Weights of a small transformer language model: MLP 640 GELU, 3.76M parameters.
Each number is 128 + 32 x the weight over its row's rms, rounded and kept within 0 to 255. Layers, rows and columns count from 0. The size above them is the row's rms in percent of the matrix's.

# layer 8 attention value, 128x128, rms 0.137, rows 89-109, columns 0-63
size [ 93  86  87  76  86  88  97 110 100 104 106 104 135  91 116  99 114 103 101 119 110]
[[107 150 183 169  85 141  96 107 100 165  57 213 154 140 100 116 101  91 141 170 162 149 112 129 173  70 111 117 100 106 137  88 153 132 178  95 104 133 162  69 121 135  68 172 132 129 111 154  97  86 110 141 107 143 122 119 124  91 168 108  59 149 152 145]
 [174 170 154 152 151 136 156 145 136 150 128  84  97 116 143 101 137 100 103  94 108 153 167  91  59 106 155 209  87  92 159 138 162  99 188 109 149 129 141 172 125  59 136 200 159  85  93 130 132 117 184 153 158  77 143  91  59 104 133 133 189 125 142 138]
 [102 133 208 114 146 100 213  97 134 136 104 125  71 120 131 136  81 152 144 133  88  45 171 106 127 117  87 157  85 124  84 166 128  76  67 127  99 131 164 177 145 120 133 118 151  91  85  92 101 179 156 117  93 131 208 118 124 100 187 122 159 153  92 127]
 [128 147 120 115 110 193 142 117  93 105 120 141 119 157  92 130  62 149  85 129 156  90 165 115  90 211  62  94 145 113 122  63 104 163 108 112 153 115 116 131 137 134 155 168  61  95 127 144 108 114 141 112 134 232 139  90 105 166 170 200 135 158 101  91]
 [125 175 104 146 114 174 194 139  68 141 102 150  91 145 126 159 142 114 141 176 158 154 133 207  94  67 130 116 132 156 144 122  94 131 129 117 147 178  80 176 121 161 117 146 149 125 159 117 150 133 158 178 155 118 169 128 173 160  95  96 139 134 103 166]
 [125 120 144 120 164 162 129 110 178  92 114  63 162 110 190 130 139 165 109 124 150  89  76 100 167  70  94  72 105 146 121 113 114 126 171  83 113  75 116 127 131 141 102  99 130 112  87 142 107  58 127 150 137  94 155 137  95  49 119 165  71 130 118 130]
 [120 142 118 163 166 130  89 143 187 165 139  79 168 109 147 135 190 164 150 143 121  97  73  97 124 192 136 165 133 119 162 158 113 153 137 139  89  87 174 153 174  97 211 157 130 125 117 127 126  71 141 142 171 115 136 133 134  81 127 139  92 114 178 119]
 [156 125 143  62 122 149 109 141  89 174 119 111  82 169  97  98 167 180 135 115 107 128 120  87 124 170  97 123 122  92  96 104 114 111 147 116 135 167 173 215 171  58 106 125 137 120 175  85 136 110  39 104  86  99 128 120  86 119 150  83 158 107 138 125]
 [120 117 136 136  96 142  99 128 183 117 138 178 186 132 141 179  93 157 116  90  69 104  85 151 174 144 138  97  86 189 126  78 132 121 132 149  94 129 151 153 151 163 151 185 162 181 115 100 125 117 104 163 129 137 154 128  93 170  25 128  89 137 168  85]
 [166 115 117 172 111 136 135 110  94 153 162 183 148 112 104 118 125 143 158 140 176 127 123  75 142 137 103 140 124 155 194 203 107  73 118  94 107 108 141 113 160 127 149 122 156 142 100  79 138 146  88 116 130  96 161 165 135 155  89 105 138  59 134 188]
 [138 143 117  51 153 154  85 100 146 161  59 100 129  38 152 141 161 100 135 123 159 132 167 148 169 135 109 161 150  94 198 144 143 207 141 130 107 117 126 134  97 105  78 113 125 121 111 117 113  91 177  49 137 142  91 191 120 148 127 171  75 111 111 133]
 [128 133 128 163 141 145 178 160  91 102 139 106 114 161 164 109 144 133 140  96 118  94  92 130 158  92  99 150 111 138 234 142 197 114 114 115 142 166 144  70 108 119 150 120 115 143 126 102 146  97 140 115 133 164 128 118 103 152  71 170 140 171 123  82]
 [161 108 127 146 126 165  85 138 141 110 130 125 126 153 133  77 108 189 158 146 130 143 164  94  86 102 174  96 102  98 157  45 167 109 131 138 196 131 123 143 133 110 112 131 103 161 140 122 137 105 157 107 185 105 152 168  96 134  77 128 159 147 121  95]
 [174 124 105 128  48 140 121 112 160 162 151 105 143 126 162  45 148 133 117 172 125 143 147 161 107 128  71 136 120  84 168  93  71 146 118 109 122 104 128 141  92  98  85 106 207 121 103 143 174 159 155 141 123 135  44  85 138  98  95 131 143 111 139 134]
 [ 81 145 107 113 175 203  58 129 121 126 213 108 104 105 199  69 101 133  43 201 137  88 105 118 138 108 123 130 123 136 117 104 144 149 143 189 149  96 104 140 130 128 130 195 141 129 133 189 128 148  90 133 111 140 150 135 143 162 129 108  98  85 132 106]
 [128   7 140 116 104 135  96 118 130 149 129 183 149  94 179 123 202 196  96  93 139 122 131 149 109 130 199 142  86 110 132  98 117 104 169 136  97 184 133  86 180  89 155 112 125 162  99 132 159 123 116 101 180  50 129  99 148 114 128 170 118 126 122 125]
 [153 158 117 103  92 156 179 128 159  99 120 141 161 128  99 102  74 180 131 110  85 139 159 135 105 149 135 164  66 138 180 130 133 211 172 112 135 115 133 122 102 165 130 144 153  68 107 149  85 128  60 124 125  76 175 185  91 166 101 145 108 157 146 113]
 [122 116 155  87 152 140 138 162 138 118 143  80 165  71 146 111 155 210 118 168 155 144  96 146 110 147 119 142  84  90 127 168 109  68 100 123 154 107 113 149  94 174 156 138  93 154 139 119 147 117 102 144 115 128 103 108 154 121 122 125 133 130 194  47]
 [135 173 200 127 189 114 114 123 115 163 119 147  80  96 120 153 126 135  83  66 166 105 173 138  92  89 119  87  98 143 164 111 194 129  44 103 108 137 138 146 146 126 114 151 164 157  78  44 147 113 157 132 136 156 145 161 110 103 112 197 137 166 136 148]
 [123 120 119 146 129 147 164 110 149 130  32 107  85 149 168 110 131 122  62 118  90 124 114 160 153 128 153 144 184 179 123 165 115 138  93 165  95  54 133 138 106 138 152  84 188 177  97 181 135 173 144 116  86 106 120 125 152 159 139 163  51 118 137 133]
 [131  94  98 182 154 114 158 153 137 114  80 108 144 118 146  73 142 214 128 122  97 157 121 136 121 104 133 121  85 122  51  62 146 118  82 109 199 158  68 154  99 132 111 103 166 133 141 162 143 160  86 127 217 151 135 119 112 125  75 118 132  90 136 133]]
# layer 8 attention output (transposed), 128x128, rms 0.0907, rows 89-108, columns 0-63
size [ 92  97  91  88  88  86 101 104  96  97 103  99 119  93 112  96 105  95  95 109]
[[197  75 110 179 156 118 125 123 155 153 110 117 104 131 192 160 141 129  83 177 136  46 132 116 119 175 115 186 137 143 151 130  78 137 185 127 133 125 147 179 125 116 130  84 130 110 143  98  79 132 147 102 102 197  87  92 156 192 163 165  75  43  92 115]
 [149 118 105 158 149 163 120 159 127 158  83 130 168 101 114 154 130 179 152 139 119 105 166 152 133 127 115 114 123 186  80 113  92 101 141 115 111 148 130 159 101  94 248  70 158 119 107 171 113 150 166 159 115 123 114 122 137 100 124 128 122 109 104  69]
 [168 137 153 126 119 149 129 133 145 133 116 132 115  85  71 107 163 123  77 137 152  88 112 156  85 131 121 104 175 118 126 109 123  80 139 160  92 145 117  79 132 157 115 100  55 133 164 150 121 170  92 173 155 106 107 187 159  95  87 191 133 166 119 104]
 [173 154  90 101 106 125 138 140 135 165 118 125 163 144 126  76 143  95 193 125 177 104 115 163 121 152 181 160  74 131 140  45 143 105 121 187 110  99 164  65 136  74  75 154 121 145 127 135 128 158 112 107 128 103 152 116  98 117 117 136 111  82 100 239]
 [120  76 127 135 123 108  98 184  17 194 123 149 142 140 185 141 112 129  83 112 138 109 167 115 118 130 165 127 149 139 130 151 112 142 157 174 151 150 169  99 122  89 144 173 164 123 127 137 141  98  76 122  84 114 173 139  82 141 164 142  83 119 113 151]
 [135 135 126 161 157 122 146  81 234  66 166  85 167  33 136 152 132 111 121 130  85 116 159 133 156 147 138 147  84 120 136 147 158 212 103 144  92 141 121 140 104 111 128  92 114 149  95  98 204 117 124 125 137 189 103 126 179 182 113 121 198 100 133  88]
 [175 122  90 126 116 105 135 103  92 122 139 154 125  77 117 178  92  87 132 110 137 168 141  96 159 150 113 126 107 168 115  90  86  91 115  55 139  94  95 166 134 128 136 119 130  97 147 135 128 149 148 111 200 117 152 139 169 151 119  75 166 101 149 102]
 [161 133 145  68 118 115 131 137  99 149 114 119  77 111 146 143 140 127 201 127 112 129 140  55 171 109 108 123 135 164  79 162  88 123 186 143  85 144 125 145 141 130 130 157 142 197 146  46  81 112 134 170 111  92 195 100  82  89  87 119  99 111 148 138]
 [ 82 102  97 147  50 160 152 131 111 138 129  99 125 198  69 133 123 155 120 120 116 136 118 129 133 161 160  98 124 106 180 101  87 194 126  65 108 113 135 122 143  62 125 118 138 111 137 114 112  97 114 158 158 124 153 138 189  75  95 158 128 116  79 122]
 [118  52 169 150 145 133 157 137 114 184  98 121 160 107 142 133 116 185 124 181 150  76  99  80 167 143 142 162 189 198 140 116 163 137 240  94 127 129 140 136 187 141 104 176 163 110 100 130 134 164 171 160 189 120 126 224 125 128 135  42 170 140 130 137]
 [163 163 155 150 143 129  90  87  98 130 152 124 178 155 129 111 155 145  97 104 112  68 141 110 147  65 165 122 136 142 136 131  99  97  97  93 175 144 169 195 124 133  90  84 104 165 155  97 159 107 108 104 131 181 123 112 111 153 116  61  93 149 107  71]
 [145 141 141 124 101 141 164 106 135 149 142 106 112 139 143 119 108 194 179 101 143 145 185 118 205 123 159 134 147 189 114  74 120 111 117 164  99 135 119 144 103 137 132 100  96 117 112 123  97 125 116 107  84 100 118 184 124 148 158  40 100 126 100 140]
 [147 170  98 166 111 122 129 183 137 128 192  99 121 114 122 164 144 165 169 138 156 160 120  89  95 125 111  81  70 131 164  74 173 131 145 153 187 138 114 151 149  85 117 136 154 119  90 122 121 182 123 141 214 161 137 117 135 114 129 192 137 142 155 101]
 [158 112 132 102  66 137 145 144  94 190 135 105 137  92 190 142 183  92 148 107 172 138  83 118 128  35 149  87 128  78 123 193 121 116 201 105 107 150  96 149 110 109 133 174 122 112 116 139 134 153 111 114 120 101 105  84 180 150 153 181 104  66 194  91]
 [ 88 132 194 117 171 135 129 110 125 164 143 211 137 109 124 129 165 116 131 101 117 128 109 111 173 150 134  98 123 138 116 116  99 105 141 193 130 132 130 121 113  88  82  95 129 141 115 164  61 146  99 174 158 142  93 138 143 180  58 139 139  59 142  87]
 [158 103 131 111 120  90 163 120 110 119 126 112 137  95 170  84 167 179 171 127 177  83 115 169 148 172 187 191 133 123 104  19 126 113 160 111 107 121 134  97 155 132 132  93 117 123 131 101 140 159 105 101 104 140 185 168 114  93 154 139 102 161 106 114]
 [ 85 126 122 138 139 121 146 137 167 162 148  73 173 182  93 123 157 152 186  97 103  75 182 177 132  37  92 145 120 128 140 131 124 166 166 162 148 106 102 102 118 104 128 139 123 162 110 119 209 117 124 138 131  92 138  83 121 112  89 125 130 126 159 157]
 [143 144 117 119 155 126 161 130  93  82  85 142 145 175 106 113  87 168 128  69 106 137 128  71 156 149 131 111 128  92 159 202  93 110 149 137 151 127  61 126  96 160 111 119 111  74 158  72 126 110 141 117 112 174 105 163 106 111 163 154 127 131 163  64]
 [105 167 137  77  80 109 101 134 129 145  95  53 108  84  96 174 146 127 117  97 126 128 139 142 110 107 151 103 112 180 146 100  98 134  86 124 154 146 126 162 119 190 181 124 158 113 143 107 179 151 136 125 137 143 185 183  78 176 110 164 107 158  25 165]
 [188 163 144 117 144 154 140 130 205 169  70 135 146 180 139  86 148 170 130  95  96  93 129 144 181 204 154 162 140 166 125  91 128 159 120 127 107 100 120 149 116 107  99 121  61 110  95 175 110 112 136 147 108  93 117 108 171 162 144 169  67  80  97 115]]
# layer 8 attention query, 128x128, rms 0.11, rows 96-127, columns 0-63
size [ 86  93 143  85  89 112  66 104  86  90  79  86  81  92  86  79  83  78  91  82  83  81  83  88  86  96  84  77  81  85  86  87]
[[132 166  76 132 121 122 139 141  71 156  98 187  94 173 133 187  71  87 177 122 138 117 156  54 163 127 187 137 132  91 118  94  97 125  95 140 120 145 141 188 105 131 185 159 131 107 146 211 124  94 138 146  73 103 130 139 127 147 133  95  83 145  97  57]
 [ 52 176 121 177 106 117 133  15 213 118 159 101 112 133  87  86 108 180 167 166 124 116 121 124 187  99 107 140 119 144 114 143 128  93 122 132 136 152  86 137 139 133 169  97 130 119 149  88 115 100 151 140  96 133 134 143 139  79 101 138 137  96 113 133]
 [ 96 210  83 123 116 129 140  61 209 154 153 108 106 126  82 125 127 173 160 164 103 154 130 104 175  98 131 146 142 127  58 124 100  91 125 173 144 109  60 152 125 186 171 129 119 139 130 109  96 135 196 156  84 144 121 133 173  97 107 140 139 117  97 120]
 [ 96 123 114 156  89 109 108  76 116 133  98 155 123 145 159 124 108 107 198 120  85 131  93 124 138 133 122 125 101  94  73  91  99 127 117  96 141 150 133 139 126 154 173 139 121 112 104 177 129 187 193 142 138 120  79 134 159 115 167 146 116  67  76 124]
 [ 80 118 116 167 136  80 123  19 142  96 116 149 130 115  89 102 121 174 162 107  96 107 159 179 172 117 145 113 182 120  55 189 135 110 147 137 155 105 140 102 184 150 149 105 121 121 159 132 121 156 159 133 108 143 105 155 124  54 150 151 112 113 137 145]
 [140  69 178  95 124 115  86 169  91 121 105 163 210  96 156 104 180  86  58  93 126 114 136 154  93 138 144  96 130 104 133 159 173 150 112 111 128 147 196  63 108 128  90 148 122 164 119 131 119 156  95  84 132 159 128 100 113 183 158 111 116 164 118 133]
 [117 161 124 142 133  93 103 104 176 121 122 112  37 145 122 169  62 146 152 171 117 120 157 100 166 119 103 127 162 120  84 136  86  78 159 167 145  66  96 167 105 196 195 148 152 103 136 153 127 109 173 173  88 126 104 143 137  71 145 126 148 118 137 125]
 [115  99 124 112 104 143  77 208  49 119 118 187 227 138 155  92 177 123  80 108 126 160 137 106  52 129 147 180  96  99 135 141 148 117 128 106 156 141 151 135 132  77  53 141 141 120 118  80 117 118  51  84 177 182 178 143 130 175 135 125  87 119 102 112]
 [134 125 151 140  85 139 174 154 153 174 137  93 123 115 123 122 113 147 174 224 107 139 120  81  74 141 133  80 123 134 137 125 104 145  89 171 148  96 158 118 141 144 139  99 168 148  93  87 220 120 143  88 178 107 198  89  97  98 121  98 154 166  85 109]
 [177 118 146 106 124 156 132 183 130 208 121 150 152 102 152  85 177 166 158  91 141 103 146 214 123 130 128 101  96 128 131 150  91 117 130 102  99 117 152  98 154 167  81  96 187  77 149  97 149 155  78 174 161  96 116 118  82 202 134 134 163 124 123 177]
 [143 114 171 207 109  97 158  99 128  62 101 129  96 115 173 157 120 113  91 101  96 140 131 149 123 153 121 104 137 108  66 135 118 184 139 106 109 154 126  51 141  78 124 124 135  96 116 101 138 117 111  86 132 161  72 137 165 156 103 125 125 144 155 106]
 [136 105 196  99 116 127 115 113 150 103 167 125 119 136 143 100  97 123 211 108 155 128 124 130 155 139 137 121 168 146 104 162 136 114 135 206 151 113 110 137 139  84 124 134 117 142  94 100 106 144 132 140 102 109 139 159 157 158 114 132 110  74 155  58]
 [146 159  73 137  95 151 134 131 153 118 201 179  98 138 144 115 143 130 124 182 161 144 183 127 132 129 145 100 154 126 184 155 123 112 167 155 115 119 164  61 129 133 205  75 132  63 139 112  27  96 146 140 141  85 158 150 150 158  54  86  90 154 125 178]
 [141  88 129 118 152  66 119 174 125 127  99 143 181 174 156 110 110  93  89 127 139 101  63 142  60 141 135 114  91 140 204  66 105 160 124 130 156 115 199  84  96 130 143 111 137 118 122 130 145 101 110 107 149 121 136 126 153 153  89 170  90 136 148 131]
 [ 98 128 159 106 162 100 166 175  90 137 145 100  89 117 165 122 121 144 113 105 183  72 119  75  84 224  97 128 132 126 141  89 155 133 138 125 136 102 152 120  69  75  80 168 123 165 144 139  53 129 147 110 113 136 164 132 147 112 110  86 177 198  93 167]
 [174 151 125 107 179 112 149 149 122  74 149 140 108 124  97 146  53 173 162 106  88  98 152 110 188 122 123 133 148 138 136 114 109 157 201 155 193 134 102 177 111 130 117  99 119 191  89 125 174  84 194 104 122  98 135 160 162 110 159 170 118  95 140 123]
 [148 120 164 153 120 145  96  94  17  95  93 124 142 146 130 175 105 106 161 173 202 185 139 119 111  75 132 117 131 105  86 151 140 101 164  49 176 128 158 134 135 125 127  67 120 160 122 104 106 121 170  68 137 131 115 132  97 125 190 115 139 139 100 129]
 [ 77 114 178 163 155 159 167 178 147 199 158  80 171 144 124 138 127 143 142 126 109 136  98 115 111 148 127 113  94  54 166 187 163 134  92 158  79 145  78 114 128  83 133  92 179 127 112 148 140 116 119 126  95 100 120 103 108 149 152 121 152 108  84 111]
 [149  96  75 113 113 128 163 162 129 107 104 112  81 111 109 139 135 186  93 121 112 133  86 184 136 144 149 125 173 134 139 119  89 151 133 110 119  95 190 143 109 153 175 113 118 141  95 186 167 109 165 200 100 140  96 133 145 164 142  76 142 172   0  95]
 [127 137 140 109  79 181 132 186 105 113 100  89  92 120 112 138 178  91 125  78  99  72 139  97 143 157 117 168 128 155 138  83 126 102 147 161 122 177 152 157  40 152 147 128 188  58 132 143 129 116 169 145 140 134 158 133  90 176 193 109 111 151 195 133]
 [118 132 134 109 150 186 116 155 112 160 118 164 144 127 182 160  57 147 180 132 101 113 107 142 127 145 121 156 157 151 141  95 106  99 116 146 105  89 140  51 168  97 109 119 135 151 184  80 141  94 133 142 155 148 114  98 100 131 192 111 189  91 141 153]
 [126 109 109 154 115  98 201 130 138 131 166 154 115 149  98 156 114 137  90 178 137 134 104  62 140 197 120 113 146 180 144  38 148 116 148 171 126 137 128 160 128 126  85 109 159 188  74 116 107 163  82 151 137  79 173 150 101 113 112 169 120 147 141 156]
 [ 98 121 161 113 117 142 105 129  85  81 156 177 103 177 197 110 121 159 137 101 107 152  83 116 129 185 169 178 113  67 111 106 104 149  85 151 105  93 114 100 145 182 117 145 178 129 131  76 129  85 127 168  53 145 129 175 131 137 142 151 118 136 145 145]
 [129 134 147 110 150 140  58 131  81 147 171 135  91 114  84 118 168 101 152 142 130 178 131 143 105 168 102  87 106 124 118 125  70 192 160 105 125 112 114 114  56 102 133 120 195 146 127 149  92 136 140 175 133 118 155 127 117 119  61 108 122  73 153 123]
 [157 107 130 109 130 106 128 136 160 117 113  91 142 121 131 122 151 103  58 153 178 133 167 154 117 112 151  82 138 152 136 136 182 160  79 122 123 125 130 141  69 148 113 169  71  95  46  78 169 143 137 168  92 119  94 109 168 157 180  82 152 104 112 179]
 [ 82 125 125  78 137 170 110 139 104 117 149 137 156 160 187 165 142 117 138  74 141 136 133 172  65 198 149 131  91 127 149 101  94 125 110  77 136 172 187 143 160 138 129 113 145 131 112 125 170 133  73 102 158  89 176  60 133 147  99 142 173 145 190 106]
 [131 194  87 151 128 114 130 104 163 132  97 118 141  92  62  93 140 128 167 133  99 115 129  69 164 120  98 113 215 122  82 111  95 128 173 165 115 148 161 156 155 147 126  88 134  88 148 113  93 126 155 146 126 161 118 105 106  77 101 148 176 131 154 138]
 [121  90 145  94 131  95 144 119 100 110 107  49 159  85 126  67 159 133 124 113 126  48  94 161 151 118 188 141 164 120 104 132 100 143 157 115 132 131 190 129 107 143  80 130 128  85 179 133 110 151 125  95 111 165 155 105 188 130 206 155 130 114 148 127]
 [105 168  74 117 128 152 159 155  67 104  92  92  89 146  87 139 164 147 182 166 162 128 114 124 191  74  93 133  83 172 125  84 119 124 143  98 132 161 127 142 129 133 156 100  81 119 159  90 121 149 156 138 127 131 157 151  98 125 113 153 131  55  95 123]
 [166  91 147 147 163 171 123  78 191 143 110 132 109 126 121  83 123 152  86 160 114  71 129  62  92 138  96 133 101  97 130  67 138 143 139 109 162 174 123 152 119  72 134  90 128 100  92  70 122 159 115  88 133 123 180 107 164 195 174 140 130 173 113  82]
 [ 89 132 106 136  87 128  54  77 126 173 109 129 126 137 143 100 172 169  80  77 152 152 124 167 143 145 143  89 164 100 168 126  97 150 121 151 107 114 116  59 101 141 139 139 128 157  94 114 198 168 103 112  96 100 208 164 154 176 136 111 160 115 119 178]
 [154 161 132 147 158  99 171 123 129 152  67  80 143 143 124 132 119 121 176  94 131 142  90 117 132 125 178 113 128 118 113 132  43  86 151 204  71 146 159 186 138 184 148 118 115 145 131  94 167 111 115 126 107 158 133  93 137 132 155 116  90  98 144 136]]
# layer 8 attention key, 128x128, rms 0.115, rows 96-127, columns 0-63
size [ 69  69 110  95  61 107  80  72  78  80  70  83  71  80  76  67  77  72  79  79  87  73  83  77  79  79  80  70  75  78  80  77]
[[136 115 150 131 169 150 145 139 108 123 151 145 142 137  83  95 150 149 124 142 139  72  66  57 102  94 156 157 120 192 163 122 182 135 143 105 141 121 129 141 140 114  89 170 108 170 105 113 139 147 134 139 132 125 114 176 119 151 152 122  87 167 136 155]
 [181 111 147 139 109 128 176 151 150 138  83 164  80 126 122 124 122 108 208 192 156 128 136  99 182 113 128 146 125 168 109  93 122 132 160 132 130 108 153 229 129 156 153 138 165 136 115 147 136 110 164 184  98  80 168 123 138  68  77 115 139 151 100 104]
 [126 143  45  93  80 137 109  84 171 159 136  90  75  76 175 126 147 118 130 113 115 171 162 108 175 165 131 107 119 117 131 182 153 135 122 119 125 157 130  75 107 112 141  96 113 144 112 103 120 164 128  66 170  99 112 131  93 115 141 196 180 105 145 107]
 [113 153 146 157 177 157 122 159 130  73 114 155 124 135  62  88  83 156 133  80 179 105 102 129 115 154 152 115 177 158 137 106 145 129 166 149  93 116 138 149 192 101 108 136 111 135 176 138 142  86 121 133  44 112 144 187 127 146 140  96  68 152 172 165]
 [156 147 149 138 125  92  81 142 114 144 113 145 176 154 169 128 174 150  67 126 131 132 128 111 156 184 103  97  65  57 123 111 159 113  88 125 143 187 140 122  59  75 132 125 115 135 132 122 112 131 128  55 152 134 148 127 120 179 154 146 109 122 123 133]
 [136 128 130 170 144 128 138 164 124  96 147  65 141 174 135  86  98 155 118 131 158 130  74 131  67  79 153 160 126 118 153 119  77 166 121 118 122  93 104 187 190 135 100 183 116 138 170  93 132  68 113 170 100 132 142 178 146 126 132  99 127 132 138 152]
 [103 113 148 156 190 155 126 138  77 136 182 143 210 137 116 105 103 185 163 137 187 136 133 143  64 111 115 135 151 121 145 102  93 123 169 107 155  83 109 195 157 173 140 161 170 119 172 111 126 116 145 180  73  84 144 144 151 125 118 112 133 204 125  88]
 [158  69 131 120 129 152 138 148 141 138 105 123  78  75 127 139  77  96 133 117 138 175 165 186 143 140 110 129 171 102 170 170 103 168 164  95 106 130 150 133 119 163 113 110  94  98 142  82 147 166 136 146 103 123 119 170 122 117 128 151 146 149 203 190]
 [ 86  63 136 140 100 109  88 143 101 138  75  74 111 153 121 110 169 109  99  92 197 132 155 150  86 156 187 149 148 139 102 144 132  92 187 167 109 152 154 131 166 105  78 161 177 140 150 146  93 160 137 150 136 211 109 128 105 122 172 168  95 153 125 124]
 [120 151  43  99 137 167 132  83 118 157 149 143  91 106 155 121 142  98  40 171 102  40 174  62 104 144 160 107 104 110 136 121  83 165 177 176 134 107 155 113 108 114 104 102 117 149  97 139 128 109 128 136 136 126 203 150 155  92 141 162 117 129 107  86]
 [ 68 124  95 128 100 197 192  86 112 115 142 121 121 157 147 123 122 170 190 158 154 119 144 116 105 119  77 134 117 142  76 103 138 108 166  70 160 140  74 125 143 107 112 142 161 127 150 124 136 157  99 101 145 138 139 215 142 135 156 139 173 155 160 130]
 [146 193 145  96 184  43 134 122 156 133  97  77 157 128 133 104 104 127 157 163 107 120  91 164  94  97 135 112 117 124 121 160 144 124 112 117 153  86 117 167  94 124 101 158 139 165 166 154 152 134 133 177 145 111  70  88  84  96 150 153 130 131 114 158]
 [ 95  81 107 151 123 117 142 117  49 121 116 156 118  99  72 168 147 152  99 110 109  78 110 154  69  93 124 101  92 143 114  94 128 195 144 177 124 140  85 185 194 104 130  99 121 143  97 153 173 171 136  78 137 130 129 115  93  64 110 147 128 187 152 124]
 [140 119  85  96 123 123 149 134 122 122 121 139  81 118 169 101  94 120 179  64 161 184 125 119 133 181 198  93 121  63 126 129 124 144 123  97 135 114 124 111 128 113  96  99 179 126 106 182 120 137 196 108 147  82 113  58 139 156 149 160 148 175 142  89]
 [140 154 126 115 118 117 108 166  68 131 101 150 158  37 109 138 158  91 137 157  83 155 135  79 142 157 148 103 126 163 126 146 183 129  97 110 172 148 141 166 147 113 135 129 133  95 106 136 119 114 138 127 101 132 107 139  69  68 101 129 123 154  84 134]
 [159 181 163 173 166 120 168 107 137  88  97 121 155 158 151  93 131 141  96 169 143 125 125 130  94 118 115  99 155 132  61  98  90 120  94 124 100 114 117 111 177 173  84 140  60 100 127 207 172  98 145 124 171 120 111  53  99 149  49 113 110 161 129 136]
 [115  82  82  94 118 202 108 159 141 102 148 127 102  85 128  88 141 122 122 146  99 107 154 111 177 105 128  84 105 228 122 167 134  82 108 172 159 117 146 153 167 163 111  72 113 150 105 173  77 132 137 142 161 118  65 176  69 124 150 116 128 150 186 177]
 [ 90 104 195 166 123 164  82 130 146  92 135  37 113 128  90  38 176 142 129 102 176 156 115 165 129 101 142 228 137 114 100 130 137 127 123 148 184 148 113 134 130  85 127  80  98 135  96 129  87 161 105 166 175  53 108 148 147  88 120 114 197 103 145 121]
 [108 120 143 174 121  95 129 108  79 216 123 177 112 131 132 119 153 131 133 139 134 111 127 100 144 162 172 127 134 150 129  89  98 137 151 157 118 151 133 145 155 102  65 134 144  77 109  90 115 175 172 104 138 141 145  94 154 112 147 129 140 114 192 201]
 [123 133 100  77 121 103 146 121 133 156 178 101  97  77 105 121 140 119 144 149 170 169 155 134 108 224  95  95  63 150 100 132 122 131  47 159 126 139 132  81 136 125 109 112  82 184  76 138  68 184 111 144 120 124 171 123 151  74  98 143 152 124 109 125]
 [172 127 130  25 119 128  99 111 105 115 139 108 120 173  72 110 142 110 131 110 142 166 146 106 168 127 155 141 113 126  78  69 100  64 125 220 149 114 137  88 164 168 125 141 177 160 141 108  81 123  81 173 107  73 115 117 118 168  67 118 102 136 163 119]
 [164  94  84 125 142  97 101 169  67 140 146 113 105 161 133  92  69 144 115 119 198 143 145 172  86  76 143 125 106 113  77 179 100 144 129 116 139 172 146 131 108 177 139 135 152 117 116 152  87 142 215 128 155  95 143 120 167 168  86 123  94 171 103 163]
 [126 150 130  78 160 156 139 162 149 126 114 139 141 131 105 139 181 128 100 170 189 125 178 164 105 148 144  90 150  90 130 120 135  89 141 173 114 158 134 163  84 142 139 143 142 132 128 118  92 127 110 143 143 153 118  73 170 132 121 158 159 103 115 122]
 [110 128 143  92 147 110 142  85  85 184 169 117 146 109 152 107 142  56 105 134 104 163 154 159 103 141 114 112 185 181 130 128 102 114 126  84 129 124 129 215  90 101 104 138 121 131 116 133 152 129 108  60  93 129 128 105 146 122 114 102  97 168 127  90]
 [125 114 108 109 146  90  59  84 143 185 150 176 118  96 167 104 119 157 156 106 158 145 171  86 125 152  80 101 127  85 130 143 116 141 149 115 100 156 124 106 128 121 142  71 159 133 168  92 121  72 114  58 114 105 171 130  43 148  93 132 160 180  81 133]
 [108 144  90 123 117 104  78 154 132 132 108 104 101  70 151 106 117 130 108 180 145 121 151 102 142 110 154 144 125 115 149 146 152 119 169 165 123 132  72 105  67 106 109 103 194 174  85  67  95 140 119  77 122 186 102  88 128  76 137 135  86  97 127 123]
 [129 104 171 146 137 105 173 175 110  90 171 135 131 183  86 151 102 202 128 183 145 170 144 147 116 137 168 161 126 132 193 123  93 129 142  86 145 150 118 163 102 110  58  73 102 141 164  75 140 142 143 151  80 155 102 179 141 172 139 148  97 147 167 124]
 [120 138 166 170  98 130 149 136 130 114 153 126 130 102 146  89  40 177 134  87 154 169 128  93 132 159  65 116 146 113 137  61 154 103 192 192 127 132 197 129 166 149 133 151 111 142 119  74 128 113  99 154 167  71 154 106  78 119 139 204 123 174 104 122]
 [155 134 143 109 129 116 123 122  94 150 182 161 139  83  99 123  88 103 113  81 115 116  83  76 111 114 135 105 199  66 188 105  64 199 159 131 152  99 121 135 189 178 118 151 128 107  92 159 153 137 103  99 147 223 147 132 207 138 146  79  94  98 185 147]
 [158 113 160  78 110  95 116 144 149  98 108 104 169 100 106 178 139 157 163 121 135  85 132  89 109 143 171 167 168 149 112 194  90 104 175  87  80  91 101 139 176 149 117 149  76 115 128  90 128 149  91 120 106 137 167  78 159 103 119 140  96 140 100  85]
 [145  84 118 170 123  97 131 133 149 163 138 147 113 134 140 118 115 130  92 159 191 110 126  98 103 142 123 113 123 114 139  67 129 167 150 118 141 187 169 120 146 134 150 112 151 150 140 100 124 114 143 142 109  82 104 104 131 139 101 174 150 143 102 114]
 [129 154 164 117 169 131 121 136 177 169  86  84 145 105 148 136 135 125 125  97 145 159 163 153 129 132 100 118 107 139 158 172 118 161 131  96  98 160 151  44 109  40  97 114 132 155 103 104  95 101 158 142 129 112 107 106 102 146 100 144 119  66 130 169]]